config.toml
n_layer = 9
d_model = 128
n_head = 2
n_kv_head = 2
head_dim = 64
d_mlp = 512
vocab_size = 8192
activation = "silu"
norm = "rmsnorm"
norm_place = "peri"
norm_eps = 1e-05
positions = "rope"
rope_base = 10000.0
rope_fraction = 0.5
qk_norm = false
attn_scale = 0.125
bias = "none"
tie_embeddings = false
parallel_block = false
extras = ["capped logits"]
init = "uniform"
init_std_qkv = 0.0433
init_std_o = 0.0102
init_std_up = 0.0433
init_std_down = 0.0102
optimizer = "soap_variant"
lr = 0.00945
beta1 = 0.95
beta2 = 0.95
weight_decay = 0.04
lr_head = 0.0116
grad_clip = 2.0
warmup_steps = 200
schedule = "wsd"
decay_fraction = 0.881
decay_shape = "linear"
final_lr_fraction = 0.0
batch_tokens = 65536
seq_len = 256
doc_mask = true
train_tokens = 146300000
steps = 2233
dataset = "wikipedia_en"
Each number is 500 + 40 x the weight over its row's rms, rounded and kept within 0 to 999. Layers, rows and columns count from 0. Numbers have three digits each. The size before them is the row's rms in percent of the matrix's.

# layer 4 attention query, 128x128, rms 0.174, rows 37-63, columns 0-127
077:456471581494473517464482488512533543494569588527550518469524545514469562510444529576491492495534460476459509488403509513475455440548449529491591412591495498451476488472447502561524471496508487477547520557530506564495450466542562456470553467495481497452511507466506488491417477491448491467545508513494461539480534518463504482525528559504576589488566487523480468519484475553595478488484
087:501510531552451520492564558519496537475471428447532498449554485525480546503508471543540511511513436456529439548502577540556495485452416521490433531485513478547500541538577523447585458536499497485575508469488482462522503590474460541463506486465438462536556532424444458548481486464471527515515575423474578506551481432504498534464486531545486463500481474567483504546506504436488518545495
076:514521445508437481476508531538527523528532534451495476454427501468522490511547490499512451483479415467480535585408534554507461541488468477429459467534456549539489498500555568507442554480439516529473489533492541526427462535461536507541552487479507454556625499565562551492473466507533536565527466455543505514516485550464498521548458424461539538429513523497573514490456468493504480453523
081:450503472469504451464535474474449438521532523550494417470570508464423508489563481413521470504551548442485461458491485554430529467483557502525492375489572479549481504525566437482451545528542462518527474472523520481564493523368478502506501511506489524491540491463485538515537523498517560503498509537473472594521520519481526561485540517476539478522524437467504542535531475526497525597510
070:485479534524455559493486469512478434504489476509504549483483521567585553555556504542542553466506453524474537503498463524527636501485483529512460421464498550414601522487526506431522514511527506499492511415533570527471474500516490512535477511592554408509526518520499510510477471501506593497388507523532555493463596530517503529504496541477484562498475482494560528469486512471517503504496
072:506511567467536518605454494457513475487462476499497483552458486544499472546519512438454459495486468474474519494496427477538519447501500476492499502540546514432450490539522488503520533503455483505446567510525507550513531424440496500610526471434495461416436478481503504515513523521574451514524503512520500545483506496550358557445468504500545560464429532562479540472541521391502509508476
073:536554433521443501478500500493525444495455540454517517432560498511503452560437504508549433445528536488500499543537512524416464545477542504530433453563467452534553443554524463480455548464472420486479452516515521459468511477500513512490561538547477479504496592466437538542594568533483461485545537517434501510468537501493479536386472550493452508494475462462487526552524541521490513437492
076:519542532533479534478489531505477520543498464510562531522474506618512496470474405480509448492485518542439501478439489459518587555460448468506473569464453477480514518541480399504522466484556512510507512437484479490481474601531513465473593496455465486456459549463483478468420470522525525522499459481493468486405460580504452558557458466490440504502490534465542489465521483524548547572477
072:488514544483584477474589466579545479464474490512525482437501487537550440466522461504415462510566483524470461501527518525504537434474512451524516521455496473498498464436540522486502443488507473448534478490442493572419534498479487532543564499517504503468526593468518497536576481484519545470482418506524480531576458491481505483548564429501444504555510534431529411492526542476543441455564
072:532514515512518413517506587555531497514540531519547521454497545570520442502443550492431541556561522520508467535479520447500436456543518514553491511506481475457428542456524456542563547440449505445567502506447486551567455536450564517536491578526520482537552491553475559490523505494459493516519506517476540493498484550496491540490561463556582559532517573487511492554555561452524531539485
076:513525487476539545440548471497484495534525482545558514458368411580457488496470543586538446551415496510548442485478469509477464502493469511498450467496526480487454510485527493470476453544509557485534514420502586566594445514534505472468554530535408486459474485433446514483500514471506473517465528494499486499543499542520492488487519484502434528537518438494436512434456457519462481460457
073:509476502548524468468447553458436559450461545454469457462501502545535568490514541508522460523501468467471481479503475506568569506428454520527509448502525526471483514452544544608508501501568431460494520515532510499390452479482558513511542513475453556545513477589450480510551564552468478493458500417499544461492511537484464529524490474566479422429585484485494492510550491515479547448499
071:510507507502519526507519490511455443527497510558494468463483576552544513523533486567454452414519492469485493470494460553477459596522480532493437453498494494528499463496522517572536531503557424476465433544452417437460568520508496467534503560483487538510489415467468397497499566509457502598563456516488531474479494479496533489552431466518426541524495557546503520581474548466485504517527
076:564547510530490512521474514417563466478495455486506499549447458529417450557470539446496501446526522507504477486529491434507470524573527460513519476482499516453495500498455524483443473499528449603463455542541399435444480536506486531484561490443531469504474461470630490492458542489528466533480446506504549505431502547554483526540516406524495505582516502483539465575542477518474483502486
085:532530507508507442507542466563495464437590454536452586521519566428550442513483467464506614514380448517434474546493536555516492511457512495541565450440419488532517509489486453496459479529491433523526428488507518480531505517478516493457515519469425544418500494515487516487551489506508477401459467553515492525564487533470495515515448524481493491533517486509432493477515466472532466455530
076:473549466479467449515508483456477534496517497532516451520431504480448466544422472494497539519519514480540492452482459416510435517525485441465487515486570429481581484496493517470509510483536480491534530566485482434501408479515514425504431398563509568527488484484505486490480434464481482468498428482534451455485510512392431525472570560479499567469478524439510492450585524494481515458464
066:458507507538482493586539571512472486547533531442522530545523478477454492537483487487458520407539477454580435456479543449458513485498502454500549483437530429562454553478531485556459474524492513564522510450492453497463465523550458434530475493486536562530423524518477621459531572525486483503448442511510533467516501480537466463466440542550524512459547513541537469539504529408484523516476
078:498531531528471492539574478472433452507480519515485516514489521542472512434513527487442513521529460495503540430522465448519427474527524475507514481502561509515495574518482479503573538560451477516492548483513505517523396456421486489496514528460490476499520575503511536456521490566439568499497470443577522531504614505472542413406472466506573524513423532450556485533500509463468479432557
072:495498491457523538497577501489474485484472473444527458504522498445496537522491550497532526428515475415496463483526550487464517453552452459484450494539477587522508539490509544517486468506519510457573553551509514445426529619530577443561469504542495513473442467472512491456481452474411448441534484456511549472529498419482582520556558493510506437492412479471485559564499520493508476493478
073:492538537482492548513424543487466549492493490467453429471536504509549495501471488482444481480567475566517527459495513519556534449520570538511441437543488469474436558450442500479474554491424472449452504487518516535516449507494490565532560525545569512456494437522512476491538458486539554545499410475514473509475529516471567535506487491524603454532411512541463470396460482468541464528543
075:568489553451447416552464540533519500539528512456477533499486513477537524399419464420490520470485469508480549436557532480499441510476470506534553423590494542483428540587465514490443515519570471448477506465460533539493530520508557502468508459538501433546540513472499510580497448464505492513556529462462499576533539513452511532491531481491561534508521469491540511506484494428467434449488
076:549423417409411572508564472559531474461481607474445427460490505469468457526484492541417512491522508490497459464525455495504523509490455475479531427412506527476517522566537472558459501533504528502483496481449481543575484508484480505454497564516469482518536530518518516491521486517462498557488499534512499582512440439489419499507481495507520577544466521456467582535506568500514518448497
073:489565481501460514523548531500379546543510501391504533487480519466487492417528506539510492417511507514477527551496493462464489518519544548528551464494504466460440462438579547446539430475499420453507497487477521569499464489509490546468519469489484490530429487451474494534494491537495508492535448555575496550501489613469521492554465489508495477470455547419474510617477478514494473523466
072:516506490520541530544479468459496484537460469524559473465546506527434497476485466591488557571512458493509419493503488489512534457451497474465438495452454432530523540453482474517460426479442492537401493546535533510486466495544464441464460516490512517482501450513512501542544561496521531445582566509439467558529523604503546594531539492530519478466499535480557536502526566471476408454484
072:545491516483545418457553501489490494452507460552437533459570586492506475547492477455562538488514466522578427539491466454533497484469506474551526540547513527546484446498489503462555606491524512569445514472524459520526474434553574522506538546484496543505505494495515538568443528482479478431492531496445496515579566502535564441583523493456452469510477506477525520486444556532520483528573
075:443524533451495441422489471427506564443531522557443411466505515534506559505481490526436527453428480549490462502536480519475528489458527510524493545524559529516509542513500499495515535427487509421434495484448599417465474531593540561502518530473446542549520531520430566473490554456473495481477460536558511476487507525504429470483516564528467507452500519549429512461508507498516442513466
075:492512483522519517518517420492542552502516524478458417528543498512528502542421517506533541538427498494522536502527499474503574482478463549477532597531472478505403526463451426509455597491524535484500520495458536539399504506484480531511532502419484501475459558506589473554429514568493480601491504468459497591479431483502520474502461462542480535487484483492535529466526557481560488528529
# layer 4 attention key, 128x128, rms 0.186, rows 37-63, columns 0-127
070:452544486510505508518534455512557515449447399517510514463405479512482484553527520484484441520479500495469588497487486528426503555491599523598480547510460501520523474457471540450556534499497453523496491488448431541415523586465475543545436506561451573568517480465509483583491524491555451458439476497473520437518440483435571481497452523511492506528513495508503498485465495461490507505493
086:538452488429504452506492448518544454545502467563481574503446434488502548514521563481425558511569549543485551543534468542464491503497514486478515511493508521486470532531594483528427523491503508496483483521477516543522482423518539487483579537532524477472504517530626511460511541502452519510539518588534495426504448613497500489527485416525537452542467503530516493464517448574444533499530
074:499540494422525518546456439562484463504495502588517511524533433521521550425515493477529530466457542504472506463545495546491546513490595536569538540458514499449531514524508411518524385497520504512551531387447510501490523424494482509458526511547502478475407516479480464489497512507461554518512514477450536482479452471560482501446490477473457545552430459517438508536412514503491500543444
074:488467552494513517582507518509499576437521435502486502577474573505526480515448547535495515517483535520481522524495514376641491527487452460467484528475551513431543506492498472494510437452426586529543561494505520526485558387493492519522513538524499437485491480475536451522516465531444496515451516499514498493523482461522472481496502515475505481441504566538442513413470462565448539465499
072:498470487487497466423564458523513516513466516582502537433508442480403558476514471475549465495505473487458447520534507487511452501544548452499533583508456458559481453475509566489575473520550495507460528527491453482518520517517580426500453515477465531553464456452492469559524530446487476550538452486448490510574435487455428540565552517501483475456549506558479418541494501594484497475496
067:550484476514533491486448480562520567554531456474496437453457476475493548477424470513524536501520493546515456508483555439486470545512520573439514494475507534519446473407483585540510523533554482535547505520486463507534517595551536517452498542517534452454522556520440514582472516472463462431503471481539528518516519503513591506473572504459475460493609457497496452484550545562530537483557
069:423519576518477493546522460478461497476551473430483532477502532455460500486516530499534558442390565476517537543483484486578536435458503527492552480440601484521458514515523458480500517518532559509610496466476509547549418495476533531498504494479524557452459483518457467491508524452505591512494461574478482455520491455547483519492479578551571476451516524510473518447481426490549482473511
075:463462431588573460492436471467494429483488488561536481441493475457519533517439549519554506498545459488498477497512463496461517464579483497530478475590435481489537432418459588471516451516509553472556503558548496494495547424440544505540536444462497532507498469544468498444467525523450472458473563488509442535526519521453470500471559491493488469509478485476535469418476479508445467433444
071:521530441541466452512407483469500525572512537499508494523476499469438521538481447459542521477440446477515544488602531446459482473492495522517514469519474480483560499520445437543408515443424480502546553496536512509485473513480417509489531480562475488530434467526519478493520482498487482536456566477566507549500530564517440416534547473554507557425521495558418546473553520508544467484438
066:483574549521514461541491451510523522493419506534502463472491535422484451542453485479491503536449501462481427550564504474492531513544574418516528503431523521568507502493482439492402523523522576602479517504518460466468556536454457466538546455488412507491467453479588543496554503501496462495474473478447444538485434493512517447458500454433480503492499519517562474421519505505489522559489
071:460561459472609399512447498487490431481482477436434483525570509484505493532486452473469543465514442480411509515521486552485545525493541514522469547509456500527509512405576538461493496507420499438563515510385449475479528465467434525513526460496530526493455522517551509491520554524462490520497517474535453521521460540545529538550453557472479496525543515519594513519525535558511515451488
067:496513466483538547461566480532522474514439522501577560591522412510493488472479522458474536519497508501572523422547577489492441524551569515479427546473450477526513493549427502430456481505470479460581467466534464468528478425550495493504540502515540500451495528417485562476483470535496491479493542543547468491577546445527473508425512503513453532477447503533569476430451468518529532493504
075:473520551455400539512535493543479514481498477525531550475461432581473507483510495531485549528422463494501576533510533498495446472522475462456500525503517527482463524577488523477467517488527500518532574527462562541525427503444471540520552496472582455500450566489476483447485444531585506528543553528551514561564539479476505572449526446486552502535473457509545525472519426472512446416436
066:527461522590550540514514522557479470473500564488500463462478566463554528434537485511450465518474491497571537478563496523552507487508506544530475572531509543539486482416586501465559465572538540446565573491461612547478435484525496515535465481483433479529541486523422478450477451467490445507470548491518482478521503509483512534469491451549460453430550476487514486472548517472560558490530
073:599522506508528530589506529519482522479493561498577439466486502510531521513558515498536471544478548431569510430551489439472501519581506451501525431530523458468512570550445516459478510527467464470495542522503430488556504531587444507547495506511600494529484467550550423447464514493464523518495480483468549459422486504493519451544559569485584475479535525488514482435495507542499508531497
075:488538523465463485517482494484472499512526494523476474522524503465526514495500571526576428454480483493462553601495550470447518504524526535455501496503408541507524548478568517516498512573456482467484419466398504496479586489545458488495484498482488469475516552515494499496457481526510434508503473472405474494399484414537547429544536454542548467448585524543503491527562456428470454537486
068:545465464500512514540497533574525510508440495492474502480551472512493436577522523429525539542500490559496485508527539517597482420603497538488554550498458522501511524480509478466469534487555538446479421543485543437453513557499574548484440444500561495485595528444442419503503510527457446420454494515527476486493452488534538489511530430495439479479504547486473491442554490509446500462479
074:479475472460486562492477437532557498459500529461542502519512497431467529575468499509512455539518498564491453529502591457528542459463613518477581449440503536507501439412524485469576558474531475472457519563450549466498510540481512497533508471550523479465447498442514489516467507422488513530482475423431485505531474476528496519564466455511483532524506493553534588493545561556579484484516
075:533507505470441514402474506567513463570482439577456512571540452518522490514518482506493530506472467560498492467444518522544508433510449442458503559476483439446485515553483529556473512498543480574468518535492488533575505409475462531560531505534546540420508510463481502478478511511532502565403513455564487481413436526479460459472533494525439508511537493552503458488538528469416527497533
072:512498484506541506434441490532529477514489577555474565506446547472444553507479489471543492498464448517479495551510502503484460495457530516548505470424540550459464492544482551536612541471519522542510568484512540468457490521492517498508458520474530521584474495433551599541548496518462506461461491476597436463506500442502567533485549477403538491497569409480523531537521526465461546504532
069:556550535497480527451545539485572580530478552543524450539517441458460512404493530485510436530557519506519518507504459541476502410506540533510463508482516587504464483431480479481550450541513559495469555448467496564451553485484474568571519536484488548463470466508555532481475556502498509488561461553568491479537439478475559418541464438534546512531516488495522529561485518538515569467475
070:440532496471406412523461507525512569528542451503491467511533410492503521476519494562456487528399511554531477434471512523530502498547518565453575586476514553470446520486503491461449465473504507476483531535551561528438496530469515543439521479535426430497475509553544455501541455531487516486479454461492535428565522473521442505572534543481446485473441488480444544505506453529473476522479
071:535458473541537444509541418486534479445537575505556518465482489551518510512519592462474508578526407505454471471544521517517522453541523502510562533522572491531507509418536442579485516456478573515477517455463461505484453549460468542476509499487482481524524544482517473488496524441523491547484489470512512506508459421531525435493588547500490626532491489512569529434486525491471548426506
070:504486475485463527488508523442579521465502559502470465495456538556496548463523460468521495506461557477504555547500553508507532488534468529505541544590547503501455504524495502510466481450537468462553495536473438418452502524455506489415560541523453480500423449490433492464516435497418441473468510575583481476421495517516449510503441496428525516466639509527468488506482483482540469488547
074:448501532503529550498514444503508561470432495462489476494498518541540478493529485473462540467499507454522531467522502523503491526463512477430548420460516479437555489574454494560473455443506498466441501485483572504465438466441512539478538518472534520479458440578524470416555495509569531643451504553469535592470513521486533479452464545584533477487486484557526458473531565492470530520492
072:446528500532552452587490493530424521506479519475537500513574517472474509567542528487521536509453522495532545520438493528560445480518524579466504531421505441485503485540544462515535526507418537531497416456514453431494516504450451398528557518577591501471533455492537481448549484554491561466507499443479538578496507509466480509547509474467552538488489460538537477574511484464449484516465
076:529543413494504475524474526495470491482470454552431519520504474479593546508553486477496477502554407473545512475439555552491508515453512563515502492422534547463538444490538553525431430469481449509498512515566543474512465502475511495531483487514585471452484446578428559521526468479537556455499514506542469487538478503508513582503558524490529432451476426415522533533486456472455543448509
# layer 4 attention value, 128x128, rms 0.195, rows 0-27, columns 0-127
114:466402515450443564473543523553429456500518542464499451499477537532481498469527479485503529475426478503558474478520494410462596531461498485478455574552491584551482488569478447440487488507514502497483549474487455468476467491490495505571472481437468588466442530506459469487531545498457471420499459534491485473536497533534547497440515470549447509498515584527467477479447518421438526488526
106:466471475355537468484416470549496515496548496426522485429484480514557471530514434414474507503467488473488480524467524538472427431442478556520542510450474492508547487479528534573490464457510539487458542500531551462490443491481523544476575520428505487501475465529516525511521489459589569504484534472568534539480548457481470526546516531496493495436471494409528558495436550503508454501481
090:463458537516502440562523555492455539568519542486557527537501406490498473493559513532488529553465510523396459531451471540502458515516424478447482458523479423529498502521518515524440521564525516538511514482466432535563467574466469500498449511545567477531481459427451519549543514560522468484467490456498529487570595508522442517482462461547514507601485484485500512560434522525520470512467
090:498523641529454521461552502502445541456520544414552512485488500505473463454454472571495570496494490495528547493554516488506472490533450454509556513508523510543447538603553473488502467457420537516547503490532499535451521536527406540460524503454515506486493491537508514447460539431528528559511471550514454545465585524571463507464562456498524524475462507459516494450492422486545513504449
105:525438562486477497460617496522468569445494470466591475497476492468488492516540420466548520478447539527514567536521485541491469589407506532504526495546584549541489562495556531497528524491457548522540525544439476523516505464447437526518544466562481413497494534461487405484458516473475445497485502517502518464507507488571490502541473512546482484550447489540534479486589529505494484471455
095:513484547558531504513534492552450544515542491453447584530414521536565585464532494550455520511498500473555503476481536424488534512547500404493493576552510560496516466463550390529480529474489505452496571490542552502536489510536451489501464482468454485489532506485486501581458515465526511576556527555451507453478488593480544562518509486537473533469492441476485522512515560503540424502475
111:550487527500478462508430430527499410404461497489438502513492501504499498533445452412459418488425500471499477536504511485495549461515526476480519538483555529481506576545482464553559604503523489515479522478577481483458478552542549432537510511459438415498427555485553502411499521495510511514384484505457467516541499433503509519471545492513511500467535483477542561489500518463489495530525
102:510499490585565462502412463530503438516523532419467547519476482477507521509458488535498528522517484471564463541457559482467506502471420510491533501521556521500520432457484473494435515498459488467527515533479409478444527477458458488459547479519490504544532469525503575563575539485536530511467470489529554455407540506527497440554470568482472477489474466442467539551431513397413504459508
102:436568516506550533470531467416513495497489559486545428520486536484413428510511549452511498520455495461537527489493497462512446445519524497521515512526477581594459529488474481587538518554433534494512580571538493410490502531461537467551508541492590500516487446449511484493487476475473454479500559572488523497517529506520532534455495467525527482551555462452556532554462539542528480414496
094:533484538384475483496560478519483467473610502482513493496458558456488464556545533423472525479422514519612528542524489479507483506518444529500488430465482442525471537552517430541483490472459514469453509564465489467551433540454414555481471460589533468459491529478471486482498456523495523471488497511443449535460545477475480548492494482459494516493482495469453474483453529526567421522437
093:480516509510429543415475493476500479493444427511515514436509500486481480495468533496569461509555522515501535546519534531520510458635439459523499484484478425465479520429497478493595540523522599537493472452521489464526485471522506510478528449483544550508566532572499426518555477466547509548456559431538497517439469471420438517463482492451523451508513549510494474477516503520423495447453
092:522466500527511485524513502553530560473483550446457525529482455507493505543523518478509562484519491573453426556449514528523480546513443536499595520459536550465538454540538504543530447529485482482514462449517517493521426539554471490422491479520480478530452541463530508444582456552456508478482553449531448450552553510499524493573536574534383467515571495580494495502486447472508568534482
079:456559452497514536482469493463521527513520554489490444450440472489448510486447533479525502449498522504431444488506518489525519567558496516507587547471556566534493479554522588529470491533498489509478509492470562504422440520468556461452546513439505501537468508508491451494489521491409481479516539504507512488451574522475499442548530555487448433588447511496476512501539553527440448445629
095:465555463507497501532448446434524535503506446396482478514496447480475481432540491446508524507460505497537529521398546419459492535450550511428580490446474495526489472571486510567436511521458513535504516510467521507522489526418469489415475495467548457426540490441476541515489465497551492552463542495526490507426534510555479500477492479508577447470468400506510486499489532476487587478463
107:495510601474471616403504462475475504472466499481516482477560461510573496484472513516577498580477508475544475519520525498530605512484506538478550506491499552492487473517382571486476500474525497418465489464484471510432549476505477542533489490528465415412521561456472477455505488511465533497489506473470457550549453495471494511525498439562572497501519518540435507447475422509481502474503
091:557536561564508548458471492433537437480459559487536533507514483559513484521505506565567577495466558536472532489519481495403485510513491463515479518504509438546545477492537584515487552543437498555413527532417450482543498548503507501431448513503559535510508509484441491470586566493502481559551451480508519420488523478542501533486530565488500545431451554548525470523485487466547467477489
100:555483527530496505456366618432514481462435479524561517437520539444442525445560496487497466440527497476472490499532528503483494480540496480461529601481471558466556483433486592520507521521476538559495515461516446510492536504505554495446477525483488459514478526506469523454502465473453523528459555517498501520511485522508578499504566511545525469499564503491529461589537601512459505549486
110:487503515495463495523429548456515513534509494546535507483558430461419510473520517428541486479490494530483456508571509515598493468542479519489451490481489502462474504592555574450491559478585547529469442535463505514441505518533509533546463528465492496495494498588452460588610580492509470423531460504568523525552528477489508484548502466485468428428525539493471470484534486474514449470487
095:472480449539477544440511514498520502529463493534516463479441507476489467487487480515416579480503515476451473504550511503503486502549443561475583540453578484526563494472513536464496384471435395475558468475469492483491484524533556473541534449537495531530458612566447471444478465492445487454492503519483505488533441484466480504487528516557526565549549487511540466528484427590495482485455
084:492483527484438452511507475483517536461440515521564449528498438467584515494477562522535452512535547554527465458539533515453484456497508478498530390578444449507457500523550528484512507466496511523446471484454486427491539445552462547502496516504488558517468538468504471465469425521472424443513525475448473418486576524567584453431526480529451551439503476480457502547510510526460472571483
101:533484507548436507523521476578481536494580450497513453516559450432559453574548454505552440467495528477466457584487499536588503475517576532471541547467544506476494529524421527509512517514521502532487520537502518515493473451518492580539541451550520527434595469469503518529476541512509529578451403487448478454528499461508538536469443499516527565508505583515481471444502523533463492532490
104:522421529436454479476541491565487559471511499516471534580529478563484528481533467541532482468543508459500557475532507457476506579510475493419518501569476492488462499565469498445449527465595478412530498550513536497480487490492512520539548554484565529555484500487483477461450504553546535488560455506478519549423525476495503455466435399551522508462497563493449510461413484522479412505495
090:496497526466514532520529513435436527450539436510521491554497460507532495494465442566464522501525529465534526475507479483537509562500523506556448448449497510493437449466389545451466518449504481522511408522479467496473512504536458541491512502522429526527473460485495502498414533427460475449459427446426590445430509504595426519473489469533498537472535494514477520524482485468483538411443
110:457495457495504476527533518526605501554489476488516523509489488543523446548493487426542418519485552505460550518517503494469461578529493431473481500552482551488444473441471560556519449438572520503554487554523465504538534493504517427555406539498587549548529532499504546502495521482457479501516484464579435550430488523415513498507445547545485469508527560509446467462517533546485560464506
104:583538521474518424497434451617509459495467520510439496540500457547556492485527478502428489427531398438484497546473564512522529513452527552456539511470486562480531544491475480558518469536413520510501529477473505433471454573492485434522500540501471485471511486535513549538469505515481608478470465456447429439549483482504490491530572454459520476540502498522537517515434490494503452524510
087:612513550529511529476475498462461383555519477410435420514434459494464502487505435511524475461529499429556552498522550476537515493549487562528478508392448455521597471477487502541519520507508531557481525447537512474500513511536482480574504463552459517508576504509536524523460465448603554512532531461518490527496480547497529496534479495435477459472476521481513509530538526474498495465460
095:539580440545536521509430480414574482420485573482533464425481534572490515506487452515456531474456517565459482486482504515520494481521520497570515581519483485524496471471468427518506500454534423513501489449464468531515434463524498451457563514532455487514546523574470526506450526421529472513564509495498531470481500480579449457553454537438508556532501507461544472485474466577488504424510
103:503462540464529510474536465507470483481522550520511448476495511503480442414471512447490617497511517543522517480582521505449513491536463509550545578556457530513452349448507456550485479491480553509499520502460515461536551517536454554401528488498498492530480557536462541523453546477533504527472461507526480520556506494533527489489482518556421519514430556490499525532522441512574461409498
# layer 4 attention output (transposed), 128x128, rms 0.179, rows 0-26, columns 0-127
111:417482559512551552484530490506451444594417549504470445470558440542515443448481495521473498485444508481576481481514490533499568488439528525561443513520509527505446535582447589512507478447475539539439528498447479489488503515496492474506473487442491546405488505459473541502490509501458459512457487503485499498450511544540598515450500534495447396470526468526536510542577520490496479453500
102:432470553500465471490502564472494554492490481480542554474456503524478585511541468446465565463464501494521478449545501538480470517547540484486404487484460545528498564548578454479446467482523488461493528469470569418498497544573538524471547585470537464568422485507483545490525472465607541458493506453465563499453529458516499523526473569552459513503541525467477465443439496493457493520468
097:541471519481503444549502549475559499597500546559535513545455448495500472467534495505478458633526508504493481482480534609500498571455416517414494468461515478557437509534504474474492498538433522517510526507550436545610460513476436479502517509466506477517497483484514528499574476471522410571478493524488489448566536489509478492514476414517498453545469495488454467530485459504555502487507
090:541421558518492557438483407534552507491491507424473572549503479530527488505468593477485501566519486506509504417463512493510559467525561506463506497469503619521464547507518510561494468456463444514576548487485479506489457471472511523418539499515509496440495522517586502492453483482524557496471592532473510511514566529520477437421524533480503466454443482470478436438477465478522507448491
111:497478605427495441572549529546504511496462495483479467567518498488460486577485496443480480483479466426528553551487451508542444531462511514495599500510478525451496526483545530500540463461452502497492522512460488539507519454488422474496563488559520404481475438559559498504494435455513513449441529483473451498465520412529480481539416475507553444543510480565518485524541487423532525451475
098:488462583519504560497512509530484502528536533570484481463473538538458534499466477575448486516463504543497487506558528417488560513438511422544451525561498567509523528479544490547442472445481483418533541479469485555457495488461471465501490485444458467570485474500473539500391543484514495531504517582544472468490455552453508517489529535495489461473502356564488553544477500434524506524519
105:526555562508556540427450475543388483461465526486454493482467462466416492530456517439564471468463557498528470519499505526541516444500512484502475565527565539508509575491455464535494504534512418476496462480493479419467500495572561478577514547473516468467462496461496396471511490501483483510481476425470554489541458486508440503473566540501489493497532487488449586524464537428450462471468
099:500459505518448468506506494562552468469601549504522474545523493492494553494477527505544555500467461495491493505424499435510519544516471481557484531477532519583484511434497528465400504572463487496482499569477406497525518515484537486453488516534508474562546408442468573523478555477483553546444471519490492482368493527515496487575499556569489456513514504499506510491440503566425539486510
102:479553523514476586501552505470423518469522531462551481495395479512435430515558546486510469469552539529589558447418490534451544469564476543465458405527484531532528547457544549520473512551489516488522531528527503477523520550445447493486490530549497569494454539438466449513467520429525462481466532480527481520594471479462500524473408532475461460471471480505480512525522482499526485444502
098:524459577462498449584545510568501529507491561463499490540392477541464534461473562455491566486447517468527563507537532465519514465471535485512493466545523491479493549556561404462494505468511574485527568421510468484557521543519442525505384400502492484496466472498500463528527488446517516487441526445473486519489563480574510473489567469477525503474541538528495491523482528514524442463534
095:485451461572443543498466481474546516474477415440543527592488498532581545504408463484541451511463496570548536476548469492476470523559491432446484509561489485444489503429489518429497499476514506478433493503532523501490521517512558441536462511508518510543469521500492396501540428515527519568547522507499538474475488590409455505524479475476553468463564534481568509505495540480478463467457
092:545452494507479499560431514518474475529497603526506526528472414414514500448459441519586523518436583578484507463476505515572405563518470514516511492474546527486485486500550503530489455547516489561555484500463473502492455495585466511472487515516523515464489517571591559445514461591465490495492572465487515462562480508533496502482474537522489475516525509614533504517541465516484512511470
084:559556458447482552510422477460473492504455550521521417521467505396509471468532528450532472464448516565526489485476461503534490507514428496494506447486507574508485524515515584503426488590516438569435473518472521549444492516486457517403524536499528558515482521570463476556474502550529494492481469523529495524430496450487463475417440517512482412490462545508511520550521476539458458527513
099:522470446479431526524502566454483480503520494457495485549453521520506582515583491450533497575509507506577498469491553427469571434514519522423540543415516531460448527448504455553478532550449513521553520509507564521530480468504524462442434519507510494547520514448452509502484452498497464520430553539513522477469477464570504479497517526484504472579511459534443426433479528512488618514512
108:513473547472458498454495456538490577526421483463541497467525439424553471444498503479498527511443508520456447504512530471510565527499519538475588487487467495460511480425430512519510449532556593471497547461533513486461476462530597494520539457582474461502543527418462512495483515481487549498473488492528462553602504555517582513548503493541465427474499544530444559429500528508537475484492
092:562498535482428530460468602547489384433478556424542522457512452554567460490556514497579463494487504538428522490513521518557488423476519466464495516454451508498475512507520515539515498493471522505442467503495427542521480508446498467494399508566523477537541508505490540513578539484534512587541509516495534477485540489513470477498537457528526515497420511501507400551464456462534503514451
102:491544526521465525488456589503473572525473464484512561452530567481469461455485543496556476440536542497503436517575506512471512494563447445477528526472468523513496539430469536537500497528520444501462403506509479540479462510533525538448484531542524500472484465542470447444531496536562414494555618503434496511530462570488579418530489473508528490514520472531492504581527561446468478513470
105:540504485557522440506428547456581526520419531506537498482590466474449433465487560474518481514393489519441473476495510556535486509552485504476481516529431509478472462521527550550514491417536538573469419484532525485532533497513501536537463490478504491483505460569491423477497491537567433513477470497516502481484596482454491466534481489415503455451554470445528474511482429572510529531525
095:460508514529509446540496503535377506566458535483484610571476468501579446514514491547468550452546550605510510514477467501427486499538465490482570533526596442516494496491498587456448472484482448505534492440536447534458527507544502568433555466531475517491517483560456532519529518570510483439519530482485479518522518479470506482458496524536569488505472531525529495537511487545525467509432
091:576544501544494506472540499580592507496495406497575503493515441470539488479467479549503443548537526531498460521503480561508484421469522568508495464542440488468442537501483458479562538527492509506537560463468425537485530503536419514525530535481510484488534554492580527502488492490509485413470578518535510483391557453493567478459538466507505497494561498538493531577535463492514439555493
104:501431533543468454558482504582521572469568498518472516492540437460506539527483446483500469458521460414495507557508524590562550519549457489417541519533543449532493568505443505523497481425475511540525485541513633476519510475523494519518505508514606504502530530532466436544507534492527580527454411499493477511514462523505540537506514538441529526548486505464479504551500511449543479499539
102:475524587507577502493499476503574528548448516595416516534448465500449496485497475538470421473516494515486487433441477405463491527475533525423485465538448488496478513526474453518471543450502527452487538480528517508445463519444578465561552522456564473460523478550502536506456545570534550496535431457449471536397501523543524519484489415521485505461514512463457468503525471514492470484539
095:583488563482496492491562501551575497525569415477480547541520458564504463532490543539510533539521468417501485492531466500522540546535520518545526532469509504532462422459432469526562479486513438516480479484547494485514481502507488529414528512539446491511449546433475513489526447503439571476435476531495524523365473447540518482500517451494465412471528484448422484507492513522524504553442
108:442536474533493522499507456486570529524486488547517485577522486516527471527475467440469462457442553536481474542490501478471500550506493383488525453469477486491503465499509531509519467487594469487532491574481430491517527476535430463502411487463618516510507498520465490476456537482474456506527466517488475480400463509457494529403451427540498602544510543487485444403554513504505501497528
100:481510536476534493575479540503404489498489510531499482494481482531478517470548476432499454472505479498467476496505553508491504497493480525490539522513456479508548635494502464502520466542484423520572520510448479486509497603595493473529560470507502532519523444491464486492485484485434567439514481488479469436578458494546491507489635587457540398521500530456523512525472455569471484505457
087:549502512536484472528491572496533446528541479551526456464412542470484566524499524476493536454513541484476569444491514476551564503573526468489485474469491494495475524463509538537509470420546512516519480436520536489496533495545571451525491460591439522591531435424517470527504499492490514491515501527490511500451530592415478520490531599486563478441476543491507477496530524517419543495397
101:496541415483480562508472500499443453469540474463540545437487530507526477559555490489534540448395528466546541522463406512471482562528429463524514498508537486522561474508538430500400503474454499481507443452524503522490466458495515460449524504517477461506465542526477524498527532502545510458506542616440537456436512476515451442475542526488467568427455463447573473453493499516506502462474